From a checkpoint of a small transformer trained on Wikipedia.
Training: 245M tokens, 3740 steps.
Each number is 500 + 50 x the weight over its row's rms, rounded and kept within 0 to 999. Layers, rows and columns count from 0. Numbers have three digits each. The size before them is the row's rms in percent of the matrix's.

# up: layer 12 MLP up, 640x160, rms 0.263, rows 472-514, columns 0-159
# down: layer 12 MLP down (transposed), 640x160, rms 0.268, rows 472-513, columns 0-159
up472 102:597462411418486458508533431499595477452464510484462521436580424538547510465505506492450401543418499558460577478482480501543456564443488563499515418536447494587581388510499541567383549514461558486476500492474487543429460499538507467582543414541433447509450562409441463496515516607522487524501501548392508512543533493542481578496484449462436493511581513606513471550479503486501515499536510502514446506470522477474605579527501507440539446524416374472472552497567521504435590570582505
down472 105:526443507519432457442447516555465530531576459534486467562524585585430557484550514477585528510551476488554459429486491531496490547554491439535519612546561540514486478421537425539644452419514498467530462449480485519518493439470546545522502539493509460503398450539467519445403443510425553539526569552573513542455436387520493491512495522603530558535521431485539559423598530445483472618607440550508421524498460483541621448540415508527511452456566482520439495474543531470503495434477549
up473 112:477411493593466609529512545478537451452474555528551563440466451533428483515559441560627477421492521499551474485510502513403512528599540556524518561523467545527460541573462555534484454524471517501528495551457485475533533415504490467398525466408538501481479390553531435506448433564529408472485455519481509476487447491514504537448498429443521542598608570531399385447424517490492476535525466513583556540457484501444455554473427485482501514499579517545539389474388444476493507558583473
down473 110:574496472486407468558447501525503418520598443582482513482569425505539523481530495512497479481537452501495410564437519522464465487357616515517451576475476488442437510484455473546535505609445510561464462492537524471533553553595591455467499477588407440535518450569395475510458573494559465425539445527500455495464583507489567483524554564445521521457457538520510634552562441598509518524451476468532553482517527495466524556434566524521424414486518508499537536448482482606460457448560548
up474 096:531557590482519464589544472510502450505444523475508547502523490544558503559450410550505519518518525500512450439467499538507454539513480560503532475570616472484536543528570566501385450509523495480478477584473505517532494479479545587483554546624513613414443416473554465512542516417412475449506478456466472466554405526562502426540578546548464527514577520442551406517506468552552597470506470549429619445614489458534494480471532407594450470464518459467421441431484464458426481449462512
down474 098:516464462441459557577477497502596520533566546465557496557588510485579445488376493477471504520464497446531520476456544510441509563481474590567383510477579617439537522462539494521494472559471507512510510456562519503496555528474446573485507428440490555574477510559579574540429532506435570493526404421520501435518458518444500507546482546494530436544566487516444472485480460507538559611537447451411544522487425525530442390514415432465441570490517498557534471420563445537476630473580525
up475 103:455493447482327583475502469503517483539476530441462586537531557421512437499539417483497431470491612501588501541479593540501508562406476531461556581549532557407521581560559442524535472463499434469568410462487444579497471433523430514455481605577535418481491563516456646451502493457548452500540464476441504500500496538515482510488534482478491512481567472537611450505419514594518443580465547512559503393490506462441471546492506477459531532493521496589467501459483507450535536553512460
down475 100:474488498492486470588474558471517532441542469461583571553503432543466545394453602441523477522534481434472433473542563538495497447558486399572496473504471417556475448412514536494432497508533498402579508558513485424513538537367582530562526546523476554418459434539465456521596505564557507399509434477434496444440483486525512558449535563460509473507535517416537498436534508454522565503444543541434507510468497538633560516447421560502438483557538470386548426535496465472518488550523566
up476 101:443631446481506492451479454510480572448481471494441517540526397534618440499425493515525546513520511586500473475635463452452525407542491418516532521460458358493498433538555488568510458454515484369493566510488482490472553557454377503494475424560577537560487560480426460544558456510475492389497541504608472476538531505421558488492530523485449508452465512490415533455453481501501549594441509522531652503471480533560526520451498496434529462454472527450504543458458557541506486514535548
down476 094:560508431554436453458597504483484490592547542580498504564502407445425546454571535416528526555542442399527543434490419453540449512519489404484500458578503554509548530537432445630503546500519498506547468571542555475485476499506491478579452490474558483520546483513510533388460563498445471488447511560511513503497488535536514457483458500541516480523524536485572562482446505581568498574477597488558502580478588479403443426523409424589484564495471434381484379441525493524514570521523508
up477 102:486453461555515523478509409432495544448529461495526488385521563508492460543445550580466443477495538526510477455525536547527502519516464486465426478555497500542574448463523428615403506574533505457539412497513486552466477486511464490456468443560469519493525561551471629392446487473409441540444515389571504546555528594580601492505584488499682512501473575532529524530426482525489478520426545472476473531488449438376492570511456511493442498480547549454513568522466587508513464489424478
down477 108:547541535530567424545486514455568469509493567482528512508500481496368438511492511558499482539493557414457446478571461599580486523441451446482509480552510479490507455525610438478483402477492514566507532549501496536586571459453505502394484584440453521511497475561514627421481517526546476594501473468507476488502401571496450536584553493433499456403559546556453545560468580573453506545438522668539546497542454532543450511449449564480564438537562471551426522494472487421478474493460502
up478 089:438433519472559535490491520517485441443508558477516491506551511539385519479462480581452564499536413515399522365483508484616444455551475582450514510492472460473465544404433389471496523519481547493445577488562525490480472474547471445541506485438523419457466435567503463490433499524561598464499497626472444479562554428424489532539475502586501493430555601580485556494409520413507460493458471534482484576485434489569488463487505522479523574497519521463371496560489607503495452459557551
down478 096:474476483463384469476492541392510478631477447413551557506492519449465513500497563450476488502466618562543526520539527573478578475485481532455446470499477502535686524514511502455535604513512522436519434466452507440530491516492557531480463515506410457569534551493518486466609491542424467563460446408506562469572478509613520531511544563571430524423547561424540479559609470489509525494537494504550450560476546614535447551507485569483562514510499499482486577415519428477561461508516504
up479 099:495524614604621424437484619564553477515525564517502604457367470526490498502483595465489597504516427518540456469499452516527491472529538498506453578514470513475447535531578474538480535486497486505506480485442443435437543520425424494468426531506484557422547421476410482481467497505540564477565435422429579476450600428535450475532484414490466602440515557461522594527525472544558558436524502428536490521499537518502526457582463540550453439493447449489409426529513491526534461484540538
down479 108:448489393355447515500529493589496485497571469490477424506576488492594491474514522512560484420505525475518599529465569482534482499519462555449561557416625474535515521574476539541524481503520427543476446447498420526505464463473496576493480512512575494517412568446492464441535484493511458548522503546570448544539460577490443561516461634503584598541490521546537414621540570393559516493444520496515541492491495532581452492529515544569481578530565484556583513505459510411480585564490496
up480 097:468539494498564515448535556509464495513589488533564494483498445556417470391560523482579504450461449509555586437514526360531395530433533505432455493571529498425528536474476444585406421553496468485536463504474422534497532487515553521551453527557501544462464478550453504582553559469422565453547589496449511530492542470517533405423380534528551489591519562467415526468495535535480484546544575527582566491537488469563542469548545544543471528500373483449499498644479503530516487540502462
down480 099:526589443448476468475477452443473523475476516481399429529410537462457507569518461432552603484483464446489505419487518538534538555518452535482445570516549539558569582533412544487438482484449510499538469417508530504434608599566494441592453478484557422554444456444496481522582455548433451476496474478575504628435512548514499495574526520467511358503514430500466530478470529506626552522452443501471534519537585415497510426466432505477486549508445562542469477531499467416490611487501481
up481 099:502578478470396484430583429540551509567502497578452559488436577473419550532448459564478439457519598528509575549468579523420443574523441432467550574535474415561543468526531429461531535492507473492584481516537561468486537477504437537515569517495395565576515476533513589495583448605575523458438544382510484582459525456484516488579520403493531515476536527452541522488464486516579506531579491504457539520518545486434541528486423493498481446480556563458450560600505566559518581469527505
down481 094:495543544495525524556453533494468478528457480499432531556547436546527497524511494529492535417444432470648534511469394524469495494492509622454460541546454501576497550545628432493494518455543454520479467445522388526471499454482631488528492589539444547562532616620486528387495549497510523423493521515498495522581521483515443548471511526474456539554477443527549521476552460548533544474530519506550525538445386554499548496564456574502560580573424546513477531458579458456572568603494532
up482 106:565358522425482562562463523407531553530510534479442459535560492558505546543476498522476405501599469503533459530523478525535534497530550533448570487447483463556535578507396473465509407430559526413494543410558524493434486522448481401520417390580517539530595583547507544498548459541443513479571447548608456524411445522489514505554463499404567604442538500476530470536458478509468537558461455450558494487511522407605444509461515495563466437558476556560485479518454500492501481508554479
down482 103:522479518461471431536496493534413484437535449472375405524496437462465529361444535451576457512538484492492465461543467545529539466572472444399530516496563469546549430481509506539544466454500599540502588525442539526514533533533530413502459442497468575511611512417546432487493513540477553563462595525519540467525531510511514549566515579439405640445517372512529542524499382498517501488545515451476487440510564522520500527482524515482447585501495582496429540536625513463490506587492540
up483 095:556359576493494568458543495500478443397519480445507511478512439573491534478506546448442445546565478508503512476535469629497506438402557570398471532632493471464477478540522564615562452547622511556438519424520553508483493490537465458457464446401562494521567527455512507509504582528436532535456501403495443456424465471507560537518491508469539518484487543524473498439495485491397466554572481545431490531478548398425479543511483525610498496571476535495488586545403518523501550489553469
down483 105:440492493376466547469506509479606579592592491532531489453432519619588529440457565487487513453488546511410522524467497564364526473482559542576545526527454571543483481556593489476519480519507542495436530510486535510473490471411526531471501473487548491440482476545475496510489535530516422565507477558475476540416544600571493509534464488531562525456481527510445453437478433430605540519538530544490478513580557520477465459644509586455406413529521507515502584405593560502571481490555472
up484 097:508489535503562539392414464466510540563555456568478545447649457496438436562496457399519494463570572506540484563449494473481493532480516542512533452458477515476537424473494488586480478560484577411514512437458508390608400535481408457534534559524491491452449526489538496475432497454560466417486528507467596594554456480504493525543508449448455535541515584433549473508483476535486425494395515518501466503502549507581484598476402451505420537545549538546492484548532381524532519420547558
down484 104:486522516554576579595523594575512513511558459498426418588509334474519505485483466510451517514568558491461542433547492490466427488471554463412571622559502523478515503561522518475511519486489536408464502575530520506516526345440499480472481485467433508547468523563519464486502530455495520485533433529569510555417517570473555559557565551503538537488519476510411490611513464549538515553505470436493485531454539540519491510519403448542517548561444468414548551504418488450532608427456603
up485 104:560477614486506527533535496491504549442531420466472408454460575457493452492412477514472570450485598498499450529514484508494513410525494506536460485414426484505467416560542465370528482479475453499516610506596471464586542403423392501500536428509469534491441547485561556423621551597585503494561520593564519469489524405488471480457489448532532519552572531502474414474490503504493422572493597530475486479500473566537549590561570524584444539447493537522508552488496536527518505537536452
down485 100:381538448551554474508446522494506528552458548478562622533525475580361454492570600590506509605481438547487544472552527558507439604406516556558569477530507517485498544429457424570393515480546520512471470507562567520433502515465554522567509509550551507424557476445514399581434433475496503481461502417493505577493525518485485494516485568522463529487435468518490554485541462563417533479529422481423534470507558456519500423448520501404485551484513506467493512607522475546552481457475612
up486 101:441549471438483530457526498516393580475491515508549495468469531469545522448416539498577616431476475486344511438558545565410438466414505535479561509521509500507466382537469544409545493487598476525521457504474497554534479515549488613430535561510473482550460470455477416505467476569561469505444516484538554474485589506477567487432487474583501621471497446500443444472500419602476531510574472439447545486481512496535544571571508488485553547542471397437514407470433515531443491472429464
down486 106:492539549412505536542533512570434548452475478399462498533394531406454434364439493572478484522390438467559420462514441413594453530504433540524467445444433548452577569470536493553464409497539542528507542492466489491552455460375544487519443522449547485509448483605387525420503497450535455515576472471479475507513485556472460524555568459515480472489499549433532512522558566489419539516432515491481493443526564499447552490504487408504533397466493536529466417483497446598526558480518485
up487 102:380592559438521522507498527493524547532515513506514465536430453506534515451591467606455467499457464552440559493450508512441506451501539507539495518447486448482512513521451557537451564459365481425466540516480584580523522417455472459505547556514474532537452419484427499624567417564460523590496564450538483443548499531506556480505539471543409507507535465450567467599480584438456468504427437483513395475496419558582507487427444493534455439585449495600465577587498468502477531495474568
down487 100:566446519513527459494502413473511449503423474491590492443549486552539500500491469406399497506554512523554403428648420534485553549488485513427477461467478540418469433510507599494533538426567537402581564478479460511446558565496480494538449408468472496555498499459541414397487621539439476535490463520542527435524463454507486507491476541443606516464444532583532552462516473465521502519573497464428604457504508485444412478462568560503445490464528405439533463437429546484549508497531431
up488 106:553504530527538497570571518454541555514508438567501465506494514417472488500551552461442498553484455467401408548469545516380476527460518405492565511587539486403494551522575543538408587508402500470442446500448516531584439550495580464511521519452422499481500483601429564464599622431544491410419512441585490435541595545505536520539471493557482470550514516577511454552455434525445465464514511532508425505551510462569426444524488522463509434546554566545511577404520504513492510493507468
down488 106:492529498477430606501496588471479534509570521535474509446557518532437514482513596502526435461475446451453505532507506465556575507473558519486494465552528446407475504546556442566534497482497467482562564460548455445489555520593549502418493560503547488462406455530586493436365452539494481553605504550458456452402527521488509435478544453419567484459487530624482504490462500454502545472491513529478425490552544514544413412522471559616472501522666529429480494490587489516442552431409488
up489 099:431561459567492485433522426529499432477587569477427565479427418417514518518459558468532397549433421593541591472511476527467522481570443499475482559557534498426512577552549457468450500465503446527514461520480422524452465544433493573570555403459450464591539451492498468474488496500443428536609506444509439500467494446535499527499455559579552462615470597545589559510470516442461507522541478555455515545562392555519531566430513531492491493502454581474529489560513583554432514524466544
down489 093:390490584409461475438504499454527494569473462555525517525603611611575466466479504505454537476479512418479459548560528466528550512487491553463533411607516487491484455493460365495495513484582547555538515598502478467438527486562453515573510524495549458529505459555433478452508444450551576464524499503439560556479503486521504548490523463454476662455455441398457538551517457589585404407513504430562552533445451497565472543482496466453409495472456471514479518489529445474557563506560526
up490 104:443411620457529483537442493419469502453424491575491549494626469536448522550477532477538494414558557544457515464371562553524405499478502497438533538516546430411551529492559509510492490533527464464486476495532560580532478539602501434521517420492468558607489561563465599494396502473486521475587558514473521550520450474575431553494518506489511517481559375527478502530373487485570469489448573439536459423539455532506515532501479492570482516459537503520576443442555495516518429553484408
down490 099:592511492498560502513520528501487472573555489472461469537465445506517543459577488458479453508443453595429501487626591487603453487547455558487494492550421504554550442566539516459452582595443531506494456544495550426489606530497476496477486471437544504439464491528459440481510489424534438473530503474538478397462571547518459442619460539494529564439396469522525470504641564508450450509485590566417537564485485485354488477436562511502587563510540436510531476476483575456525475539459530
up491 089:525409449484499453487456565497616501508543465475586535430563417475511523390500420549497449478631517447531453593481493543528512517582528504520525546378524476539558506499428470599509460527531477565540492515567419439466533535517496551481555472467441494514503541506475555449508498455573429492419546589452426456461454422465506452473475407594501489515537546495593442462389442508514522557504566413539482593552531524489460395528514564469523437566538449507557465486477512554516563461508539
down491 091:559514513534456522483505535575426528431522561479498485554422488547514449500516479619483593527560573523435538529402536500451507441470411466522627451435523537520504445565540452478435464485432463489500499558468527515529539506406539509503462459437471470397384440488523482545472397464491440521584418470487460507544467530473498472502534586582414560494524389550431541486523576450481479509446517489435490481523472492518544514577490491504529459397452477509562522522512524599616594462436585
up492 097:570574564544549498468493449536414457470464425440541539497561531527518465505501508511547476450540574526495461465572448458592478580440548507589558428479514478658545600556535512471491515587561484393476569452569489444532496507428495551622474489454426416532430538442551599521446537474553539525532453450586523526560515493444530469515569430512475504443500507437502412441446427475438498504532487553495471450457495522509519488453484550452527506518482532505410568521518432539536405473543595
down492 087:525451431528515465607620565525470507501559523546510445487459472467467475550483406450464510547499467494460581556419566539442557548519498561481499504569428568448534443409487544497484500409409463582513400491471541510521480445450488421373513599526638526484453483547467451431581439546493467494471526526493509430406445453469382484488478558505538512519484459536479580503515502532653428546612476510504505558483511484465444475532476501510541541524525486529525481557494563477541577506515537
up493 102:577471507459504526493498465581496452505505528421540486451462419607552432469442501560499491517475425473527523457461475532567477458460436479516452516524542385437434525547487501497429500495509474461442511544459554517408459460414518542474484484553512505515564502472502488548509515518500499486508536367538474483574556455462547445475441488549538528537440591511498520602508448487495601555450491553542577422445511557410566625447505543523486349559400435468562448469527615544547530516520609
down493 099:483577539555480464534613466541442531494509470453501466491420557392417592451496517520519477520480444516497456480533482451500529512458425432482554485513497489499457453519540456432430540453469412451529525538424478393507554455496451430494459619475543516524526562567429493519460509445477443514551487526587490441351395498519548491526474437539529545398486590476475498457546571518481598503475500446492495557507553565494423441563539518491526488468503525488369643534451447434480451490451467
up494 090:551472475558471584555450528448487533542436479534574493504456513458469464528427421548537518388518543517494535474440430439450490427554527608527517518417494534422561545506568473424513529517501452528532550455458561552462532547517472540527467571442483534477590495513503484458482398539477464561581455473416403474499506587501475504374530495498369394559507475498460440569482547534543576530470455544541505507488425491581525536524473374540465587561513522450481610552534462434492546540530515
down494 091:573444427604552506493508600526519470496391544490465448471475519459483452539590545459539531608502529460522463515446499594498604544531477506427461465574551610485493504543545482534568470485503514495489439526452526496460492459486421488429481547433510517546544489485458571507486551524558482502449565549611551520461478487552636472558449560454512580485489579494588549482534464469519488576477591408573488514496449462512482488515531430490466532568395472634472432528478564513518412455568530
up495 104:452489478585593562465548507523520484522575560582414451563536495444509493491451489480448551408490536553442520542570464473469431522530449445527569498508602556558540490625543555505509436591528508434568438536468459465620513518482434467479513502614468532446420554431506469467490492528446397495505406462506586481489520513449529495486433462538507451513534581464558429485483545551603498424479472585489516543528575467552547519476524410414451415480493471509502448482453488468418453428481455
down495 098:494562482602576522523472545445496553515462449535549477533564455458449478412475507575421494499448440519519501504508497474504523536476446437520506484533424400453437470493443484559491527556583591528480487457571563472515515573460488491619472497450528408400480485541517522505535461446554457503449483579419618450416534499570587501503475433537622393518437451504459506470497520476487502547444430484408516494478614652541582516476550523524515452484479399531491532459492515444467481474532461
up496 103:599466505464601506471505503413526509465420466494441496433436455458530586507534510531496406470480465480519506601402556538520420460470395445575526498497418551430539439457463412554431482514395521477474577448507521529477544568538424516585468513492532508531605492522579488469552528458488503484471521466432492382507435502586446518505562499595537434563560506613579427433482476440465517500457588509465458480534529583508512464444442526514558489428518438445462499500505486509487592532515518
down496 099:408527452464526419556535403517580496503521523450516493516431634484487391504522473576482481530477491564463606484492545443484587531433463455532412468597526420525471494499515524485529441419546499547526508553476436407597551570546525539560514425570513464544517561537479526523452539484381472549438562438515440586514450602512493538524451484593493510538424479502528550505496505501475476444489386556474510469471484544445538585517500467536533519481405545540543533510481416472502602552574494
up497 101:457468468523568490510465415544495471532494549504582543491567567566470444416435464615410507647479499432522463465501477545464452450507487452474492506521444508520501538481532509496426416478415549551550471462461522483541466509404503480601556474526498515521568427539531564491529496481468572486499462511541508485484467483513499504583473509468464402512620518433522467530475459473430506482519456557480543467481515452519562489430664594607385514508507534546400473545468464394490474593422533
down497 101:460578503536508525408555468532482512524398510538490548530546572495477532596498476516418522495441512450522518493472460482504538427456444454459559538479581581419495539520497471503498481572346466555639462434459541518548450481539544487501474509557532527552586489436480482529454524465438527495563442622505487448464472463470569497477498554515528424464642388456413516532522557576523517519540535496533490559468591540523587498462517585499516489499493467511465565392480497400522502558395499
up498 097:537560594496461473532385525515490544493501582497448526468463534516471513463521444483384498515528426419507539557503607449487463542479453482467521531502439432518446484496493614488448555608475570559477516536460496472417508506560461495490570497453484640384481575454532529472501575489437569446442560439646489476481572452492422443583595361588472484488477566446504497505549522488471522463538454501465529477503469532457438507499558524487486514504445511498445486414421492561540439526492515
down498 102:599502567499506492401498516493429492535543560484513591469532463449478368437440538508541572432514393453486512532484564489527484543462559394436553514537572445535462504423442536471475598513506475457515560469554526421526503464597526540471590510417490527456667454461495453508472437487539503524621493488533434460507464595479481550509514494423502569475490475531494487561502474425503433387528440494493439462546491392494567594521521521541475475490447558460484479480506475446561481440456470
up499 108:522516590600640505479510556420533606572471522527543521472489417626472481442522484518476527479517513521491556496501556539527446577438459552520455475501492432525464587460505362533491508523445508453499531493454577534531540465555556541583495422497414470488575595486513575530503475526496449437511562481486459420558521462498482468461496485487572522452489534487483519553498504569357457439478622562534482455500511555479561519445514517433563506497538586423556479377534442439497458472463540
down499 103:483531479436562549517458507518526431543536474512396467459481518479467463569452496492527490459527545477461526499468509473502555498511438399535524466501463556511543483490524519433526432512497457457536451444518500548485471534286427562434484432453531493499434483528383475391515463482530530512466519521589499585488444579549584559577536475450544498550482617585411511384555511517505397558399599567516465569468520473586506516481483447560451536454516480530488441439514459497526550449537496
up500 105:457496558521459510440482492490459515512503499557524536589520549437469404464507497502531614584409478504519512482534437489476454487526513522412523475506543478449479563474525426463460482505512519437610509518542512532476422569510457533481434468439546514616434499547443436510521563515505443514497505502547474540618582462593466505454500515547545443410528541582487583421451476525514433429406596465509473529571478422429517490489458584587483460511430441556624441526407422454502443585505494
down500 106:454528497398490536497503422535512507458539530475573488347437549425449451596525433389509420503459501523516460452503478470513518553469443578601465543500537435500529568511506508503480551505545523537562549481555498560538483444500550598481492521574494508475524464428392541458459428398449439408484470462552444456555485511475437539554451461420513532488451525596439427535451568498568439546523444482547523504572576528511537381542411449580477492544473532523545424453487515504504557527466458
up501 108:529618538501518494535539538519516483485534442519542540483560485391503502524480523509509498603416442473539505530528501495506445521460502454482630515515415529451494595506538453462514509444451411459543477577530447495518528444395414474445532521471556489539567508520597476544544463578518502456426519498513552530497561415421542473445540417502498571439526486507547461538477493410524449506516502560537500446495517399577485536457485639589679488504458522452454494407548582473560518465493448
down501 103:549513626505495547544633510498507439395519437469489448493499483484446585543461469490508483555494457544482470543636539477461502485587510493604370515497513581468474416515515483514475487519444503562495483551508554496516549423497451481504577508488486540489483497470526390529473423574427526441438520572569453538540475486511538580482447469469512478468510597476411439525498617633525451519527447450590513468592464535526504484541450577477525446611521450504525566513496499497586490524571508
up502 109:625546537515512524536554492476490489514546488523483533585614511495479465515372587463378470488496429506445531536554504534482558407490464483558518576442425488404559565496492479552513561582516484462470509501548448630486577441522507549510513545518407503532538526490463514557547513489434455463473551504572452600567500422527477556490442520474528607476483550500559436486538474547480489441507473560463476437586532487458472452475518525538504487500438437459513380385555501518490526414618485
down502 101:517484546432441449484504507480545484505540478612469511524422583493447408515416496412439449514476609557498497497591503520473495503508376522430409498451555507475493529502447435613508464552484533596481473459407533516519437465555465575512476490609578446490501581510423471468559476495468533487522451493529533471560399477469541551541589502501473488510494578531394492454555527595519454415446590508577467504587459497485473429479544570417524536475526513557468526449444485487502419497583470
up503 096:475435438487502552554547465499579436519492465531500503477504478468488470410553537618487478473442502512498422519592506541482421461549469459551478611475512499562495475470527422521444546594408456475444508532577509521591472545552437538563467536378590537578451541430424420488565572497464451480414522412492509465493536536483524482552515583557483549472573514489587502495465553532474451438435449424565490532385474505437569508515471455534528555534489436432451556473445520407509475545415506
down503 096:512591562531488533518481462464535557513512515471489516464485558561484426494426445456494581489477448578498537523491525421534507543502387461532506511461484534466441529478426509487560409493470416505536642414465481556518460465474528445553549576524442571594468444470480456624538586549513480557512554528535545471437479364539526544461530570479532399460507504465431526456524428372506519450511512472503477496478535557499609558497503457524561470558451434427432557533483415469416436543526484
up504 097:480437550491542482483476502424456587478473508455534536456524412458501497503588531518531520512497620519510377567545549501451446559458458573545549494585519466509439463479495514490531539427399519546493481624514426534561413467565559461444608556474494556498547557465397498563500547551520544441444497455450523402499549474519547488488535508548507590500456460477483414476464484474420487497516470502461470511534446601565431576494501607505641427520532441506526415471482573510550489511468553
down504 102:431440498447462465433434573514485473428482500558440441446506501439551523452552490515637562454492561539580531414545493499439505409508460563504517545447540481476569465533428522586476494532481566484581533497545464422484510501492444450487602434491395491505524472474515576393521488477501554555498440462507437560548487488558600525450456376571400536549530514476524456454513459514521557525604462509420585474453500516555497499549496460477479571515482536473562456588534402516545582452539450
up505 104:452570541461550490494462460547496508336434455497524557550423496463450539425410453499460458483447529541499496445546531600513532534509481495394485495551424460559666472555541551465514430565438559525556543491456562547453581424540452586428487556491482500427502512485428518522503418552497505528478487441557497431447460473479541489446466506541545529510396509506490553499510493516623491580485561567548408526457471458537492597520491465490471536481532482474468517496506483578393473417501425
down505 101:506502496502541524537502440428519528489436566447456528527520481484466443464508565437516379537501538455473477510486421468513437535557486496547560502482514437585514598446519571503418568462463605454383478481516440488513528397556497421515456334484544461492560534523632469395574523504483493515458485461431588555516527526496436571514424480465578453552476546495499491490471519414447485474420479476457454490500535440519549377490435477503531496462505475485477529567434493584527496592405486
up506 105:493530540456550547472558516459533466486426391557526660504559446410531411416586579472479504502461473522534497415472443568532461468484524417554491511470515468596474469516613485412514471503580466564482508535510497535494532573486516412480462488517554523487517510500418451410625517484495550391538544598549471449540499463557567516530496515552516475456433509550425525483415528487451568443577567480522468475450563558526588437432456470501428497481463494472469509488434463497491552438424492
down506 101:438412438458487543507548553548513514441543487441482486556478518548535411518482529502406525563531528456513396517460415474470504495495476481567392551488477535425464575465494520550437552575539421464564493473535478522469429457369490560513491526559536525595562469547508491494387446559380521414541496432480583557569556458499461402541461487530420545598537473461473561526499495509462506494553457433508503502478559527525550575442563446524512534460500397507399504543558574532425499488449474
up507 097:567535469527461624492479582452487508319540524539512550432484516469496518540603466504479535541490474549493566424508435554446457443558470570481503499538447534475503512480507522452488479465503495608574545539612537495495481445400453562518403517566453540456475580482446483580448435508553416599609534491481479456503516430441502460516492400484433543522548537538520543428548497525492553442580482551551484483471528523558458517466474531543525466465450443441479554564471403564472530450408502
down507 104:474508540481483454461503463559591500603508511489487528553507446505561547399471420532471481428559431461534441557528578536579507578535581468517492542500552494449581599547387452507482523519540455413399536514499521512510456500536500438487505597510513402550586448578521463394559576612468523423497469480486454569574509564487527455527536567533508512487508457480476431550499543519597486516467550433462505559548476528502465500530538509477490520577574520513477421475441636521428541578557531
up508 102:520480448516485525543483545442436628488508541463500591434404521503484590533538544444533396513449528534461488474459481639485504432537480556558533473490515582466549555469568424517447500444446559480462532531447526595412510518501413433527416443492435488560497494469464576513500465477439400441493614574494496533536472566490563517434484468422520540461479576573527419535566483492526469536485565520487452538528428446474520518491429553496471537505472551484477526532424436451500540564598381
down508 106:496481518482474566591483498543474487462379567494539507424413533535412519506486457397508530439492472475454466421489573517439513523538387576408558555467478469413521536488536510551411562496577559504513575528482562486437467514453490568399414509501511486474512524483540422497528555512486500427574513456515509444569407445497522521568429536487440591524488458500526567642552485502538551459453568578584510465448429545499430536550557469565504555484534447458546415558486487476533479470492429
up509 102:425446488519485513433505513500455540493465611502491503524514492480526493487499521550483424570576484423518469465499479466558518623522459510381538452550462512486634506433514547433528480475552523516529581456393539490504459400588473459566486533536570581496528560490413409407455531507455548514444483488416458500589458599560443448479494524447441528433437434511545461447504500448442447515527499458493491446527458471473542522502587481508422563554535545501504549630636458525505477525528440
down509 099:536448472516525452546656536569592461551535479484489572475497486431495475522556599520406510438466485439494499566513403469450437547556409452602535458565558556459543509486513505491449537523449491458475452483482601602539530508506449420513466408452479525615488550499464492492507512501438533563489556540470478533486547470434463540467473580517486445443603460452449567459516530454486380547478505446511509454497449508521532605455519579545561412535518547551512426443534539531440579561510518
up510 102:549453540549584579475441468441512486499528544494522538376529537490478534504555536592488439455380530488541593580579458445485466473514449490525424406626483479433496456502507577547440563498521564400465505430500427447502505482368486489512576483530616542495540431482479469465482440490582495517502470440571596536490490435479439580533485505470532475492486498537495467492479503433492521562464553533426497422515560429435543524466554481546534529466526511446442517514618438544494522521487388
down510 099:500437487555523478600517414516515559489348371506536606529491399430511474532535521440479560533467562569503470492511605536487577433496517513506538546466512491535511524537512522439529382597505551543492482522455556545492521548453584526460453519558453436490431438525492467573478564472459577527409483520416445497443509384529520493463471486512514489408447453564558542522528468569502550501556484503562406517488600577536495447465483503493382548436504419554443551470509524458482504484484520
up511 101:464533558472495538465543390520450460555485529506569548558447576470590444448590493455445501542526508482439519506555524479514441436561483479503464516519520439425529595607516454541527429446494544475527433517504548484435479497455550456457556473505521476612483430458501506497585478443553481467474530386540494474593541441543522543433484551458475488458466611498502517542454530476533534374546626480510438628529454486443530511454575528423537519461507503539574410522368483559468517496550511
down511 100:625448470465495472501548495569527538514554465486500435455582521517568519444496476499439508559580447435514422479569462476553497549518447540509447478571525406512591497557475548498523469515465457422482534475493595456407557513532468476472557488472546428518493554459435517528431522428469516576524446560560501531496465325546436439487557524516507405504505438485454576541582521536468624529486542503441418575449426502486503471517537464484504490565522507596492501610526497558491625473533557
up512 094:498482496473499455487440472458546530510468576409551503596543557494396445470456487449437469509542454490548417531491534662506522508512473448513417525515453527491515511540440515475458492505601430459571487456488534526436358507539439486564546435477521594541502514527531477485434482445523587496525461518430587567480481462566462496496491358439550503491558515511541531605414510627477584497467507463553602497505442535511450512554520498500460491487507379459562575560456511498558552498465491
down512 093:484584558469492519562501430497369493521463447505504504525524523503458491505505542555501532535503614496422542583531557401449585510458441451529514482453491519414439435466528493546472487484536555550424402475479393443570564558476587573524430584461520383379581467503500478449567418471470486565457424556521508489499450478519533563465565551575461510489518578501518532466453457504559558553474507393459425574471560543528430414544477565469432534517507530521538514433480506528496528484546508
up513 101:563526523481505530551430583413560446532470557472483479511459444508442514457492427503506509544508525530502517608551515437527429461486491476496457570466577605467476458499365495565541588462467437423458425582533509455510426570461504504440576532551509445544471470608663450548504558543537481506538525539472548414471517544493493582571466410507504457506547464484522460471415511425539508492488533599439490509509420509478441550589471470469508516566482492467393497503488501523449492475582390
down513 108:494509458456490486470499482466513480577500517563496553553465551444466478461527410422495574535530567503501521519459412476493558537530459545544391436548510565514552599539508483549542454511498447586550429549478593535542440476404597512438429452477547468475486599520424543489481520477569480473444537412494550480431536454525528394469495492524463608495435439530524413635487453549609560511575543503445504450500597533454517524570538580524510526539550548516576569481550492546489448549545548
up514 095:508523475576546533575479528569525482569570480433490577453540448468495490472446543530543533472510492535491446530450531459590543437450506421574482493471461485518600500465433499497488512463551493405407422435517466548536508506463482453527430493468516482472543406487495457537484479370484401492541508499547564435530449541494500537523635595484456547560530504443511389478542506490437568600399530481452518471454480460566466456415537571511561414520445430416491497426584527480599506481489581